From a checkpoint of a small transformer trained on Wikipedia.
Size: 8 layers, width 256, MLP 1024 SwiGLU.
Architecture: RMSNorm before each block, rotary positions, no biases in attention or MLP, tied embeddings.
Each number is 200 + 20 x the weight over the matrix's rms, rounded and kept within 0 to 999. Layers, rows and columns count from 0.

# up: layer 2 MLP up, 1024x256, rms 0.124, rows 371-379, columns 0-255
# down: layer 2 MLP down (transposed), 1024x256, rms 0.113, rows 371-379, columns 0-255
# gate: layer 2 MLP gate, 1024x256, rms 0.125, rows 372-380, columns 0-255
up371,242,202,190,190,180,214,167,186,208,214,238,213,213,226,183,214,186,210,222,165,209,206,202,235,168,162,205,158,195,188,188,211,216,201,214,181,150,175,180,170,178,180,188,161,197,171,213,224,161,199,222,222,215,193,186,223,193,212,187,208,179,175,196,175,197,175,190,182,194,210,244,178,188,242,190,164,213,211,237,193,208,218,170,232,195,202,228,213,171,200,227,179,218,205,178,216,201,218,219,234,195,201,204,215,200,200,205,206,225,211,195,173,193,209,235,167,211,205,147,224,191,207,175,230,228,171,218,166,221,179,213,190,191,254,214,207,226,171,191,188,159,167,214,193,210,201,187,213,183,200,203,194,211,217,187,215,212,202,200,197,178,190,181,225,159,190,226,181,199,191,186,196,239,199,220,191,208,189,194,162,176,208,214,179,223,185,228,166,223,174,213,171,215,225,193,231,194,214,209,176,221,154,198,227,182,189,174,215,211,215,203,202,209,214,213,194,214,191,212,240,195,223,186,204,220,193,186,176,207,180,200,207,220,163,197,196,186,140,226,181,248,225,192,196,214,176,228,221,184,185,196,195,258,184,191,201
down371,177,216,193,185,183,214,234,214,185,176,176,216,197,202,219,204,209,186,177,169,174,191,201,197,206,217,173,214,198,210,200,193,236,195,220,187,199,217,157,212,206,200,210,212,204,213,181,204,176,210,195,243,184,213,189,199,167,249,206,222,215,205,195,206,232,167,215,205,220,204,214,190,180,238,202,218,193,202,199,136,203,183,205,153,221,191,226,196,221,224,204,231,181,200,219,232,168,211,200,186,221,202,181,196,215,218,197,171,191,165,218,196,225,209,198,201,205,227,233,203,197,192,211,132,220,200,212,225,227,206,208,174,171,186,208,223,189,219,219,235,194,222,196,192,213,210,229,183,150,157,219,190,180,213,186,206,204,176,179,192,182,218,236,178,170,222,226,222,207,234,165,171,185,231,203,200,218,173,164,162,208,185,200,196,211,192,207,206,210,161,212,205,229,141,220,230,189,181,184,215,179,187,190,197,204,210,206,199,181,193,223,210,209,218,196,194,183,208,200,202,205,214,174,197,197,206,220,214,194,222,194,213,199,239,189,177,205,167,173,174,175,193,154,213,203,228,191,218,221,226,200,181,204,206,213,221
gate372,184,187,209,159,210,202,195,224,224,181,183,178,183,222,219,193,184,205,233,215,170,176,186,200,172,191,224,168,218,169,211,223,195,220,197,188,194,223,207,190,201,199,136,195,223,189,199,232,225,213,228,182,208,197,201,211,212,222,191,182,243,170,192,221,212,194,166,205,228,205,185,204,193,201,196,236,219,179,179,204,218,214,198,183,203,215,204,214,213,222,204,199,233,199,207,175,201,177,235,198,200,181,200,189,198,205,245,162,202,210,188,222,191,194,189,215,244,221,191,237,188,195,197,191,206,208,195,165,180,198,211,212,186,201,158,122,187,200,201,207,197,226,218,211,206,209,195,202,225,192,226,203,213,187,179,213,202,197,209,186,211,194,206,217,195,171,206,166,209,187,200,197,219,208,173,185,195,192,211,211,177,213,212,212,199,187,206,208,182,188,180,208,197,208,253,221,208,140,212,187,172,211,206,171,188,220,169,179,172,233,174,178,194,200,212,200,202,190,197,199,146,218,203,209,198,193,220,182,213,207,183,186,174,204,193,196,212,215,217,199,224,191,222,196,233,211,220,213,191,205,177,202,201,185,203,200
up372,214,204,235,180,183,185,186,200,198,215,205,166,171,179,228,223,217,175,182,213,183,227,216,198,180,182,218,206,184,210,176,184,222,161,216,205,198,197,185,150,167,172,218,216,203,174,200,209,209,189,233,209,189,218,210,221,193,185,169,213,189,177,198,217,243,196,189,195,214,196,229,224,177,196,202,190,203,212,214,198,188,228,211,217,173,188,197,199,203,228,182,227,202,185,189,175,205,206,214,214,215,185,205,215,192,203,174,197,193,177,211,187,232,187,212,198,198,187,218,167,230,236,198,185,189,198,187,190,204,170,179,181,229,205,217,231,143,215,178,209,220,198,192,204,178,210,181,187,187,194,186,210,197,189,208,197,193,229,193,181,232,208,202,165,225,222,190,213,198,179,222,222,222,243,229,218,187,248,239,207,197,229,175,231,200,202,240,180,224,185,242,195,191,196,212,192,215,194,192,202,227,196,207,221,222,198,195,176,236,209,197,198,211,194,183,174,206,194,228,214,235,190,205,226,190,208,180,171,189,225,201,172,208,176,184,201,205,199,200,199,193,195,181,199,172,160,190,179,184,216,219,213,185,208,231,243
down372,220,209,162,207,227,202,216,180,218,211,213,155,199,175,209,139,175,201,211,229,232,195,209,210,216,193,193,162,221,195,203,184,197,186,184,220,199,193,198,202,220,233,189,200,197,197,179,181,219,181,232,225,197,226,207,177,222,196,224,196,212,190,226,198,185,188,180,168,199,201,223,182,197,168,181,182,197,174,192,195,199,238,244,183,201,220,213,213,178,199,215,182,193,167,199,198,206,184,219,191,219,174,208,173,196,199,170,186,216,219,223,193,199,179,223,177,217,213,176,212,182,185,194,207,177,195,202,193,223,218,206,178,233,161,175,170,198,204,179,167,195,216,203,206,182,224,232,212,197,202,175,199,241,194,236,211,192,180,176,223,182,231,193,204,193,233,193,200,210,200,226,212,211,191,174,175,178,195,186,200,205,228,195,174,206,204,193,189,201,209,161,226,196,185,222,201,254,208,233,170,202,164,169,167,194,191,230,196,189,199,182,201,201,209,222,234,201,239,169,211,183,212,178,215,198,194,194,204,225,197,201,190,202,206,199,198,201,198,187,206,211,212,207,181,215,193,205,190,219,192,184,227,176,181,204,180
gate373,169,226,177,197,201,179,206,221,167,194,163,188,205,207,206,179,140,190,201,208,203,200,187,179,208,189,203,189,205,168,241,228,189,179,204,221,236,238,218,208,192,199,216,174,190,207,166,203,199,203,180,235,202,204,208,241,197,201,168,211,204,225,208,192,200,232,169,169,172,197,190,182,197,186,204,220,162,217,235,246,203,197,212,223,177,208,207,175,224,209,184,202,226,170,197,163,169,203,213,206,205,177,210,224,212,223,198,198,210,176,233,185,203,210,213,246,208,178,173,201,216,208,210,187,198,241,206,203,196,182,157,180,200,216,213,177,191,170,236,209,206,184,206,202,242,199,219,190,191,208,182,175,163,204,212,212,216,185,203,197,188,203,195,186,182,200,156,193,176,214,189,176,227,204,191,226,204,203,195,200,235,208,212,181,200,202,184,212,207,164,202,208,182,204,174,204,205,194,165,218,223,163,221,216,191,215,212,205,205,165,224,202,222,219,183,229,205,211,182,208,218,188,212,196,187,194,192,172,214,213,169,197,200,213,175,198,199,184,198,203,193,210,208,212,202,197,192,192,204,165,184,206,208,202,185,209
up373,220,215,188,204,173,184,189,167,214,166,160,203,226,174,198,173,195,206,158,161,201,240,196,179,208,221,198,152,189,225,173,206,190,216,219,223,198,184,178,152,174,194,195,185,211,197,228,235,188,206,219,207,169,204,215,207,204,193,229,180,197,197,204,235,189,198,210,226,198,194,202,207,214,185,220,209,208,238,211,213,192,202,204,202,196,197,177,204,187,196,240,229,203,194,224,182,199,219,241,193,226,167,174,217,212,225,190,170,186,161,182,202,202,182,199,222,234,217,195,187,179,162,214,204,205,184,190,258,190,154,196,206,210,212,219,195,221,206,184,228,215,168,246,194,169,178,185,229,205,148,189,207,214,205,224,179,213,198,196,202,220,214,203,195,184,206,206,190,197,231,175,218,202,219,228,230,200,181,225,239,220,190,222,196,202,213,174,248,204,160,191,189,193,219,235,192,180,204,200,176,191,226,207,192,195,169,246,197,190,224,201,183,182,204,172,214,186,202,203,197,208,212,184,191,217,209,203,177,204,213,205,191,224,199,185,190,212,196,200,203,207,223,188,202,195,205,201,190,190,195,180,209,190,218,193,187
down373,200,182,203,178,154,243,201,177,208,180,225,209,200,196,199,174,206,208,180,193,183,208,205,162,188,175,187,213,171,192,227,189,198,200,249,157,198,213,224,176,179,206,213,175,195,194,187,194,206,222,170,187,216,215,179,222,196,199,184,175,186,201,207,204,197,197,191,162,196,216,222,189,167,214,172,201,228,182,189,242,192,216,215,196,202,220,187,191,191,188,174,195,209,197,204,198,186,200,204,188,178,252,199,178,215,216,209,201,178,219,156,204,213,192,163,215,207,186,197,185,199,188,213,206,194,191,199,190,198,185,172,217,201,195,184,221,236,199,187,205,203,202,197,252,217,221,220,204,200,207,183,205,207,210,221,231,223,175,202,205,237,220,163,186,181,202,189,182,200,236,187,209,212,175,231,188,204,222,210,210,207,215,212,180,213,186,207,209,202,210,188,212,152,210,165,196,222,237,218,208,194,133,189,188,202,186,195,204,223,199,240,234,194,231,180,204,185,230,172,185,191,216,178,233,187,249,216,203,171,222,217,161,173,210,190,177,193,162,204,242,219,193,194,210,215,198,226,151,183,195,205,225,195,200,211,190
gate374,226,201,192,184,197,232,213,188,209,201,177,229,185,193,198,189,225,215,222,231,191,180,219,219,182,183,227,187,153,206,204,179,206,197,182,205,198,237,199,167,193,173,192,212,188,168,184,158,215,219,185,258,181,179,213,177,199,192,186,203,215,194,145,165,174,212,205,214,182,220,197,206,209,219,231,154,204,198,232,195,185,188,217,158,227,215,196,221,186,221,229,184,199,183,154,180,224,205,213,191,228,211,190,210,234,200,190,195,247,225,184,199,218,192,205,187,257,192,201,225,173,173,211,179,187,181,212,218,227,217,199,217,189,198,179,223,192,183,205,208,185,187,231,188,178,200,181,197,183,204,183,207,221,205,228,169,173,197,175,233,201,179,206,199,231,188,221,186,197,207,179,173,165,185,214,217,177,197,213,207,186,204,197,187,206,195,173,215,182,229,170,192,189,211,216,200,207,164,178,197,133,195,180,200,204,218,259,218,192,205,221,208,204,193,178,165,208,236,192,219,175,191,188,200,192,199,209,203,174,170,195,181,178,202,207,207,186,207,227,195,224,181,226,209,218,184,165,191,211,200,232,236,229,214,228,218
up374,203,202,215,217,206,212,136,221,200,150,179,236,148,189,179,197,232,197,186,199,173,220,188,162,167,218,214,198,225,211,176,203,186,212,214,189,215,204,205,191,187,206,164,194,235,227,171,188,203,165,227,186,204,216,200,222,215,225,202,200,230,202,204,218,233,201,190,230,233,199,184,229,205,203,198,215,171,208,212,167,186,206,187,197,228,183,178,245,193,209,206,220,216,218,180,194,212,213,230,193,166,220,167,195,204,192,175,181,221,170,173,211,221,215,169,220,190,190,203,184,211,200,217,184,187,231,204,208,237,205,208,197,192,195,205,198,185,173,207,204,221,167,172,227,184,195,213,212,208,235,216,215,181,205,198,157,192,209,198,215,206,211,216,196,187,222,199,203,221,185,213,225,142,210,206,202,212,206,170,199,206,228,243,180,212,205,218,207,209,211,231,202,182,182,246,218,184,187,194,199,206,221,210,192,226,179,209,178,214,200,223,231,167,202,202,183,205,202,236,208,205,213,167,152,232,179,202,251,179,216,221,203,197,181,210,184,220,187,222,207,194,180,213,226,212,216,174,208,201,245,140,230,195,241,235,209
down374,204,221,221,219,197,215,212,228,163,240,172,192,178,233,178,214,192,197,209,168,214,218,197,245,197,194,183,237,222,179,174,203,228,221,214,200,214,171,183,234,211,193,219,178,195,197,248,210,178,206,195,186,221,197,193,188,212,234,207,213,206,193,208,189,190,243,208,189,192,189,230,181,230,215,232,222,185,198,221,192,188,196,189,217,185,186,159,213,203,195,180,199,210,204,203,158,207,157,163,224,205,182,220,207,178,182,169,223,159,199,187,186,207,219,186,192,199,212,193,182,226,181,198,228,232,194,208,184,207,194,202,189,175,194,229,217,233,186,199,204,170,205,201,208,180,202,229,194,211,175,231,191,206,225,203,215,211,226,250,201,188,205,201,201,184,233,172,191,200,204,160,228,226,221,196,180,198,212,217,201,192,212,215,202,226,193,187,168,232,231,180,190,188,202,191,190,166,205,175,220,215,199,233,158,178,204,194,202,207,200,212,217,165,208,226,176,188,187,203,204,196,213,185,192,179,163,181,196,239,215,197,168,221,209,217,209,183,158,202,216,221,169,215,192,185,198,209,182,197,188,201,194,222,181,152,196
gate375,211,211,212,201,198,197,191,205,236,232,213,127,178,193,218,201,213,201,186,208,215,199,201,204,203,212,203,258,199,201,164,169,193,197,190,149,210,183,201,198,210,192,170,195,208,225,208,203,216,192,184,208,172,195,189,218,212,191,216,210,167,178,192,199,211,214,223,208,215,214,189,209,183,203,178,167,173,185,198,210,194,190,224,186,204,205,226,179,205,173,178,179,185,225,183,200,191,204,179,182,161,188,206,191,151,204,202,206,230,189,257,225,182,173,199,181,180,183,236,186,198,187,225,174,211,219,217,186,196,216,199,198,154,192,210,185,234,213,203,196,206,200,220,216,200,215,218,214,216,209,197,189,191,193,196,221,201,187,188,220,209,204,221,241,248,183,159,198,185,223,216,218,190,189,208,201,221,205,184,216,193,221,201,208,213,179,190,269,233,184,153,177,222,214,199,222,218,190,215,189,177,207,157,175,196,206,178,216,211,205,182,230,207,199,197,234,220,253,200,190,214,208,195,209,180,170,226,219,163,201,203,179,195,160,177,178,195,202,177,187,190,201,201,215,183,174,245,228,198,184,197,182,214,182,210,234
up375,221,173,204,188,219,195,184,183,172,206,183,261,252,200,175,200,195,177,211,213,179,224,189,205,191,184,171,192,180,194,231,231,203,179,209,191,205,232,193,189,195,199,203,207,211,202,236,195,182,218,214,187,223,189,237,183,229,177,197,200,247,181,196,209,207,204,212,197,173,205,212,155,175,204,213,212,213,236,179,174,213,215,214,199,220,162,202,185,198,221,203,203,219,248,185,213,222,200,201,206,156,177,188,213,222,209,171,179,177,170,209,227,165,237,203,185,152,163,176,212,191,202,199,220,177,150,187,189,191,138,190,186,195,189,224,232,172,184,209,224,213,159,231,184,197,204,240,228,187,180,213,213,191,208,188,233,224,212,196,175,190,189,192,198,200,205,210,223,200,198,254,198,177,214,177,221,206,224,206,195,215,197,196,183,193,202,201,198,161,193,184,205,209,180,209,223,162,208,191,181,222,191,189,230,205,206,184,189,198,164,241,198,214,187,177,218,201,180,206,192,134,220,188,196,200,216,183,170,182,227,215,193,230,210,197,198,211,209,209,201,201,155,205,196,197,168,179,179,210,222,216,235,200,203,221,192
down375,183,211,183,183,228,193,202,195,183,173,207,196,193,223,228,161,180,170,250,183,177,181,204,199,229,168,226,235,228,228,226,195,181,197,162,200,216,191,200,190,199,213,211,192,190,201,182,235,214,190,202,156,158,194,183,193,205,181,211,208,200,203,203,200,234,204,200,173,218,193,185,232,239,217,169,211,192,220,200,200,170,164,189,203,200,187,198,175,197,217,198,192,217,187,183,174,174,216,208,185,178,203,202,209,213,199,192,187,207,218,231,223,197,195,223,198,241,197,206,208,164,227,187,207,209,222,221,172,202,199,198,219,206,190,217,216,197,201,212,180,231,208,198,217,194,173,163,194,202,199,213,207,182,173,178,186,195,200,226,180,200,187,223,186,194,151,233,197,198,209,160,213,202,196,186,198,174,201,183,199,129,213,191,167,215,173,214,206,213,175,210,208,190,211,221,177,213,192,201,189,198,215,163,170,214,191,217,207,172,199,185,206,195,213,215,183,245,210,243,234,205,208,194,208,172,169,229,255,172,197,221,244,209,186,179,190,192,206,196,163,207,193,199,179,178,187,200,224,183,186,188,177,212,255,251,198
gate376,161,209,234,201,210,210,212,249,211,215,216,178,217,212,216,158,222,204,189,161,223,208,162,216,182,197,173,186,192,212,233,201,217,189,193,190,185,222,194,184,167,236,221,175,199,196,221,195,196,219,187,180,232,200,180,210,163,201,183,158,199,213,217,207,200,205,187,193,212,193,206,211,192,172,185,252,186,172,173,205,199,203,214,201,228,190,178,165,215,208,220,223,233,170,177,190,204,215,234,222,206,194,211,189,222,199,199,228,178,159,173,240,199,167,166,188,248,202,189,206,180,201,163,212,200,205,194,176,213,188,225,184,235,202,211,151,202,194,193,202,188,217,168,167,213,189,218,187,231,214,185,221,183,196,163,232,207,198,172,236,176,197,203,177,195,209,203,192,189,199,170,165,210,196,209,183,190,176,222,209,190,185,201,172,186,207,217,206,215,208,187,167,215,206,189,238,197,188,195,204,215,181,213,190,188,192,204,215,236,236,204,185,201,217,197,209,202,187,221,185,211,209,219,174,199,221,216,200,193,191,207,242,217,201,186,192,218,176,189,200,216,204,205,210,157,229,194,196,167,205,209,168,224,201,177,255
up376,216,193,156,192,202,202,242,217,154,198,194,228,176,227,197,190,197,144,227,210,189,150,206,214,216,202,214,223,200,199,188,202,206,186,200,203,208,195,237,183,218,218,210,194,182,207,227,206,191,210,183,225,183,220,225,169,203,191,237,223,178,172,215,211,199,194,177,209,201,212,165,211,214,219,199,189,204,233,176,189,215,152,187,215,200,206,197,219,182,208,183,149,175,216,186,162,222,193,183,174,193,193,198,183,235,180,221,216,196,187,186,163,190,203,237,218,186,186,177,227,217,211,213,185,222,201,227,199,202,249,201,202,189,210,208,230,200,225,234,206,203,188,222,221,186,214,242,200,193,195,209,185,230,205,224,172,206,151,210,159,219,197,192,170,199,227,239,196,215,205,185,193,169,191,182,223,207,200,186,215,238,228,211,213,218,191,209,225,183,199,221,201,195,219,200,186,217,210,216,169,226,226,202,203,219,211,165,200,204,211,199,187,192,199,198,200,233,192,214,210,203,223,164,233,180,190,198,210,186,173,221,189,203,201,216,204,224,198,202,210,188,170,221,220,235,205,221,204,230,181,203,184,185,213,207,181
down376,180,207,229,230,182,198,209,202,228,195,207,200,197,208,230,181,179,185,178,201,193,205,206,197,210,173,166,198,174,211,195,206,214,203,243,207,199,201,185,188,167,240,181,227,209,217,159,198,151,206,179,180,197,193,203,220,182,182,184,189,211,191,189,212,206,181,208,205,212,175,242,243,210,191,221,184,178,190,212,216,190,201,170,206,203,201,192,187,222,170,201,201,228,198,207,199,201,179,207,192,205,176,194,219,200,220,195,208,200,198,238,193,190,195,184,182,239,183,221,192,210,239,202,176,211,179,204,168,209,179,214,182,192,171,198,202,230,187,190,163,189,219,180,159,226,217,174,192,262,255,181,213,154,217,182,212,178,185,230,240,219,183,236,233,199,199,170,209,196,228,185,170,210,192,196,182,193,213,203,233,193,188,183,178,150,187,216,202,197,202,198,221,182,200,182,178,200,197,175,212,203,174,222,226,205,229,192,199,228,194,203,181,196,191,185,239,194,194,200,215,179,211,221,178,215,188,234,236,181,224,219,210,247,222,188,208,182,215,193,203,233,182,180,187,203,224,214,173,194,193,219,211,208,202,193,240
gate377,164,194,229,168,206,218,175,212,232,184,212,173,245,181,193,211,209,199,183,229,210,194,207,217,162,206,204,227,202,218,207,204,189,180,187,200,207,194,214,201,198,142,191,211,210,202,218,200,197,198,181,201,216,237,233,183,218,209,211,201,180,221,250,191,205,209,193,192,197,209,194,216,200,227,202,209,216,228,193,183,200,189,214,207,211,202,198,174,182,226,211,220,194,223,175,214,188,193,186,209,210,206,222,199,215,196,204,219,176,201,190,189,207,173,194,202,233,190,175,211,213,182,223,199,191,212,183,202,169,228,200,198,184,206,182,251,214,213,182,225,244,182,201,235,187,203,179,179,225,188,211,210,202,219,216,199,211,215,222,174,166,203,163,204,174,217,181,200,232,223,207,184,231,155,222,198,206,200,198,201,204,161,205,216,202,213,198,194,204,235,216,185,218,185,186,179,263,207,203,163,179,204,190,225,159,208,189,164,199,232,178,194,190,211,194,189,199,181,189,183,163,187,188,207,204,216,196,214,203,171,185,251,217,182,209,206,211,196,175,207,187,200,190,175,221,221,185,235,193,195,223,175,207,195,214,200
up377,226,198,152,197,196,236,202,230,166,208,190,171,194,212,221,186,192,204,213,186,200,174,190,230,214,211,216,222,204,195,192,208,193,206,164,199,175,223,201,176,207,199,216,210,217,187,222,217,192,183,234,206,204,185,205,240,195,189,200,169,247,198,188,183,245,180,206,175,202,239,186,200,194,201,194,208,200,198,211,193,222,177,154,167,192,179,217,225,209,195,186,159,216,172,195,159,195,222,210,186,208,237,207,221,196,178,222,178,224,217,170,194,224,216,182,168,174,207,196,198,174,238,170,216,200,222,182,198,216,185,223,226,181,212,184,165,172,194,230,203,187,203,206,198,236,195,192,235,213,191,198,183,182,209,224,236,191,211,203,231,204,201,190,226,226,222,160,145,183,164,172,210,206,181,182,200,198,165,214,181,199,215,185,189,153,148,193,213,204,206,221,215,208,165,202,194,170,206,194,227,216,218,213,179,206,194,203,223,196,189,214,171,178,180,187,223,192,181,185,202,246,186,220,163,228,159,223,201,189,199,206,195,209,166,195,226,197,187,210,192,181,174,219,219,178,186,206,199,170,213,199,157,199,189,190,187
down377,199,203,196,199,175,166,178,187,161,182,189,233,187,189,221,189,232,199,177,190,172,195,223,178,214,232,203,173,222,194,213,207,231,211,212,221,183,196,195,189,206,197,237,251,169,182,192,190,227,206,202,191,219,187,186,212,183,205,209,184,196,198,192,205,179,210,202,197,187,215,190,200,205,216,179,168,173,212,208,226,214,190,219,192,215,232,202,214,163,164,192,155,246,200,200,196,172,160,152,214,186,192,165,195,187,230,195,228,198,168,188,200,220,170,207,168,211,207,215,208,161,206,197,212,205,211,203,174,193,210,222,169,187,228,189,159,222,185,188,230,214,200,182,168,192,214,194,176,192,188,227,178,212,190,204,216,196,218,200,158,197,217,193,182,189,202,224,220,181,221,200,179,211,236,197,206,193,187,211,199,194,226,172,216,213,190,231,210,239,202,196,205,204,203,193,193,196,195,244,186,247,205,166,181,198,212,204,204,226,216,213,204,217,191,227,173,152,175,220,223,208,214,196,219,210,173,196,216,169,218,169,202,149,221,220,207,193,210,200,215,198,195,206,188,232,192,261,173,195,237,185,197,194,162,222,209
gate378,201,196,201,188,196,223,215,213,202,184,190,158,181,181,173,183,150,197,190,178,183,189,225,196,208,205,197,217,216,198,212,182,226,202,178,178,163,177,226,211,232,217,204,187,166,225,199,182,191,248,179,196,202,220,189,178,214,225,185,196,156,185,211,229,167,210,172,193,195,214,216,213,195,209,210,194,220,177,198,159,179,177,215,213,204,177,158,222,203,194,190,163,199,158,239,191,186,215,165,210,190,177,161,204,191,187,215,221,213,172,218,200,186,163,154,226,182,190,197,207,201,222,196,169,210,221,206,233,235,203,213,213,235,172,198,192,205,197,206,201,209,191,196,203,180,171,209,211,200,219,187,206,227,174,203,179,173,180,190,205,183,190,225,203,189,184,160,209,204,169,199,225,195,209,223,150,196,198,161,208,209,191,211,191,171,189,209,182,184,226,205,181,179,224,191,211,227,226,206,205,208,179,198,171,161,191,228,215,196,224,175,194,203,194,207,210,163,217,175,190,226,229,193,173,209,197,206,212,209,166,224,189,192,241,199,195,196,210,202,203,194,159,217,217,208,185,190,207,191,156,216,181,218,220,188,209
up378,189,195,184,204,233,183,190,184,187,168,182,199,213,178,147,198,217,219,192,176,201,172,223,229,216,225,198,195,210,168,218,172,209,226,195,186,189,207,186,188,200,205,210,204,218,193,187,207,206,196,170,162,192,218,171,170,209,234,192,176,190,175,226,205,185,202,165,186,196,193,174,195,190,185,201,182,234,182,212,188,168,166,213,173,201,198,163,225,172,214,247,157,219,218,211,193,212,218,172,228,221,152,179,191,154,202,230,207,214,183,187,208,187,182,179,192,175,188,202,189,241,195,196,178,229,204,196,215,189,226,217,195,186,195,183,229,188,236,235,195,157,199,194,200,171,188,213,199,215,206,199,211,219,216,209,243,154,183,204,182,209,209,207,178,221,204,163,178,218,126,206,225,235,218,222,145,197,203,227,206,218,213,247,202,191,190,191,200,202,225,214,182,209,198,149,227,212,209,192,198,220,218,192,214,181,225,241,193,190,203,164,228,198,176,220,182,177,214,222,201,194,203,143,162,213,208,225,198,199,161,209,186,174,204,229,202,179,241,167,198,184,191,251,182,230,191,206,193,185,211,182,183,180,212,202,189
down378,191,198,196,225,208,193,215,202,164,161,251,221,199,206,156,197,188,182,222,178,179,203,233,238,210,172,169,193,208,208,205,198,212,214,216,175,196,210,161,188,265,186,189,215,204,228,192,214,166,185,166,209,203,201,180,183,179,187,201,224,196,183,247,204,203,194,208,168,219,215,229,209,182,177,197,179,175,217,212,168,196,187,189,226,208,192,167,157,182,207,212,171,192,201,208,183,214,212,192,230,238,182,159,199,176,214,217,220,181,174,208,207,185,195,204,182,202,208,226,247,173,185,198,237,225,176,207,180,189,197,179,190,194,176,218,161,191,191,200,232,179,197,239,184,198,165,215,179,211,197,239,187,189,243,224,200,166,160,221,184,225,173,212,200,211,229,178,200,200,163,215,231,200,222,209,193,198,216,185,165,228,162,224,187,216,195,183,174,192,241,153,208,224,184,169,209,179,183,178,198,213,208,207,192,181,204,232,195,188,180,196,185,212,212,208,210,190,236,177,211,225,238,179,216,193,213,169,181,236,202,199,204,181,196,230,219,188,208,221,228,157,177,217,213,227,216,237,178,209,189,205,194,210,224,208,208
gate379,219,206,173,224,210,177,202,194,194,203,193,217,231,210,192,183,189,223,177,227,180,187,156,176,212,205,209,199,207,205,197,232,166,179,228,227,164,196,200,195,223,199,194,237,200,198,195,188,217,192,193,176,226,241,222,195,189,200,213,225,216,204,232,222,214,244,185,195,158,209,182,225,165,184,151,183,198,208,158,199,209,187,187,242,178,194,212,220,234,188,189,184,187,179,194,197,199,201,190,186,208,190,188,217,238,189,221,208,209,181,218,240,191,199,211,211,246,215,204,209,173,224,177,227,214,241,192,193,188,217,215,158,193,170,204,193,204,161,163,224,231,212,202,185,157,209,182,182,215,197,185,222,155,195,188,196,191,236,174,195,196,247,200,228,197,202,173,209,188,188,224,221,238,190,221,191,211,198,199,161,214,219,216,191,221,187,192,206,217,207,210,186,207,200,186,198,215,205,153,157,216,181,218,191,206,190,217,208,188,179,211,206,150,214,195,198,221,205,224,191,220,183,199,208,240,244,212,204,180,189,146,223,206,175,243,219,239,192,175,204,213,256,199,194,225,186,214,229,234,228,203,234,244,188,175,207
up379,193,197,187,155,153,202,162,202,179,205,162,189,171,182,220,222,224,192,206,153,256,231,197,231,228,245,214,195,204,199,191,182,200,194,196,225,185,195,204,181,214,219,168,174,209,229,244,163,195,201,193,201,171,216,217,199,173,203,228,204,206,190,187,178,166,216,206,201,204,192,222,197,195,226,228,231,220,228,208,183,211,193,179,209,205,184,189,160,199,187,199,212,207,202,202,237,208,204,215,211,213,155,182,186,175,204,212,153,172,209,221,154,163,238,214,203,161,207,209,169,202,187,228,169,203,221,229,192,213,215,199,206,181,209,185,174,204,225,206,226,183,208,146,195,212,209,226,176,195,176,187,181,228,220,209,242,198,177,223,207,232,216,189,188,177,218,168,197,222,183,161,146,195,197,176,205,190,177,190,225,195,222,211,202,205,195,167,198,217,235,210,175,191,205,192,187,208,174,225,211,216,194,179,177,165,172,212,168,201,187,216,217,228,218,177,200,183,199,187,194,154,198,210,218,161,243,172,192,210,215,234,198,187,231,193,186,225,215,208,196,200,176,197,198,173,199,204,201,194,153,165,216,186,182,224,236
down379,197,188,168,160,219,251,206,198,191,228,183,198,203,229,227,224,227,183,196,171,189,234,192,186,246,189,194,220,181,231,200,193,228,189,216,197,177,171,188,213,201,194,214,225,219,197,218,209,210,195,230,170,206,188,199,195,224,223,197,187,228,187,175,211,190,210,231,225,190,196,204,203,208,197,203,199,195,187,172,194,220,231,206,207,206,206,181,208,197,209,190,234,209,205,190,185,179,183,196,211,212,200,204,184,190,165,201,216,238,215,223,170,201,205,193,193,159,171,214,204,210,208,195,221,163,203,188,224,212,204,173,170,199,181,201,186,223,208,206,220,177,183,185,221,202,198,184,184,213,183,221,209,225,192,225,225,180,227,214,228,189,203,213,186,199,205,193,200,163,198,213,210,221,184,215,223,192,230,188,229,205,189,165,157,213,227,167,224,199,169,193,177,198,202,200,231,206,214,175,181,199,184,182,179,191,178,202,191,224,186,192,214,199,197,209,207,170,226,200,190,196,189,214,247,169,228,220,217,242,223,204,155,209,216,178,160,214,195,225,223,174,159,171,195,226,204,165,221,171,202,174,191,204,218,185,202
gate380,170,192,203,208,211,239,195,173,168,182,201,180,184,184,210,215,186,211,217,214,215,212,193,193,183,198,207,171,193,202,165,173,197,173,184,206,243,209,177,196,196,226,192,196,207,191,238,217,220,175,190,201,208,167,192,186,190,206,209,209,188,207,198,214,197,171,196,241,188,211,180,199,225,200,235,191,218,167,231,209,200,164,206,193,215,203,215,202,195,220,184,196,240,193,192,198,202,201,190,213,205,230,179,186,199,208,191,185,209,205,180,135,207,212,171,214,182,154,208,196,198,213,209,177,153,171,226,145,197,216,190,201,198,179,164,182,162,212,190,223,187,182,206,218,206,202,203,192,206,204,175,200,114,167,169,202,174,215,213,218,244,178,216,198,247,169,192,178,213,192,209,202,185,226,166,205,207,191,172,213,200,197,146,220,216,230,202,175,236,211,199,199,203,222,231,195,221,202,143,189,211,202,235,187,226,170,199,210,198,148,194,253,185,230,191,187,168,187,228,235,181,189,227,190,214,206,220,208,221,196,244,193,188,183,216,171,172,178,204,209,206,221,232,215,206,222,194,210,218,217,159,195,211,228,236,205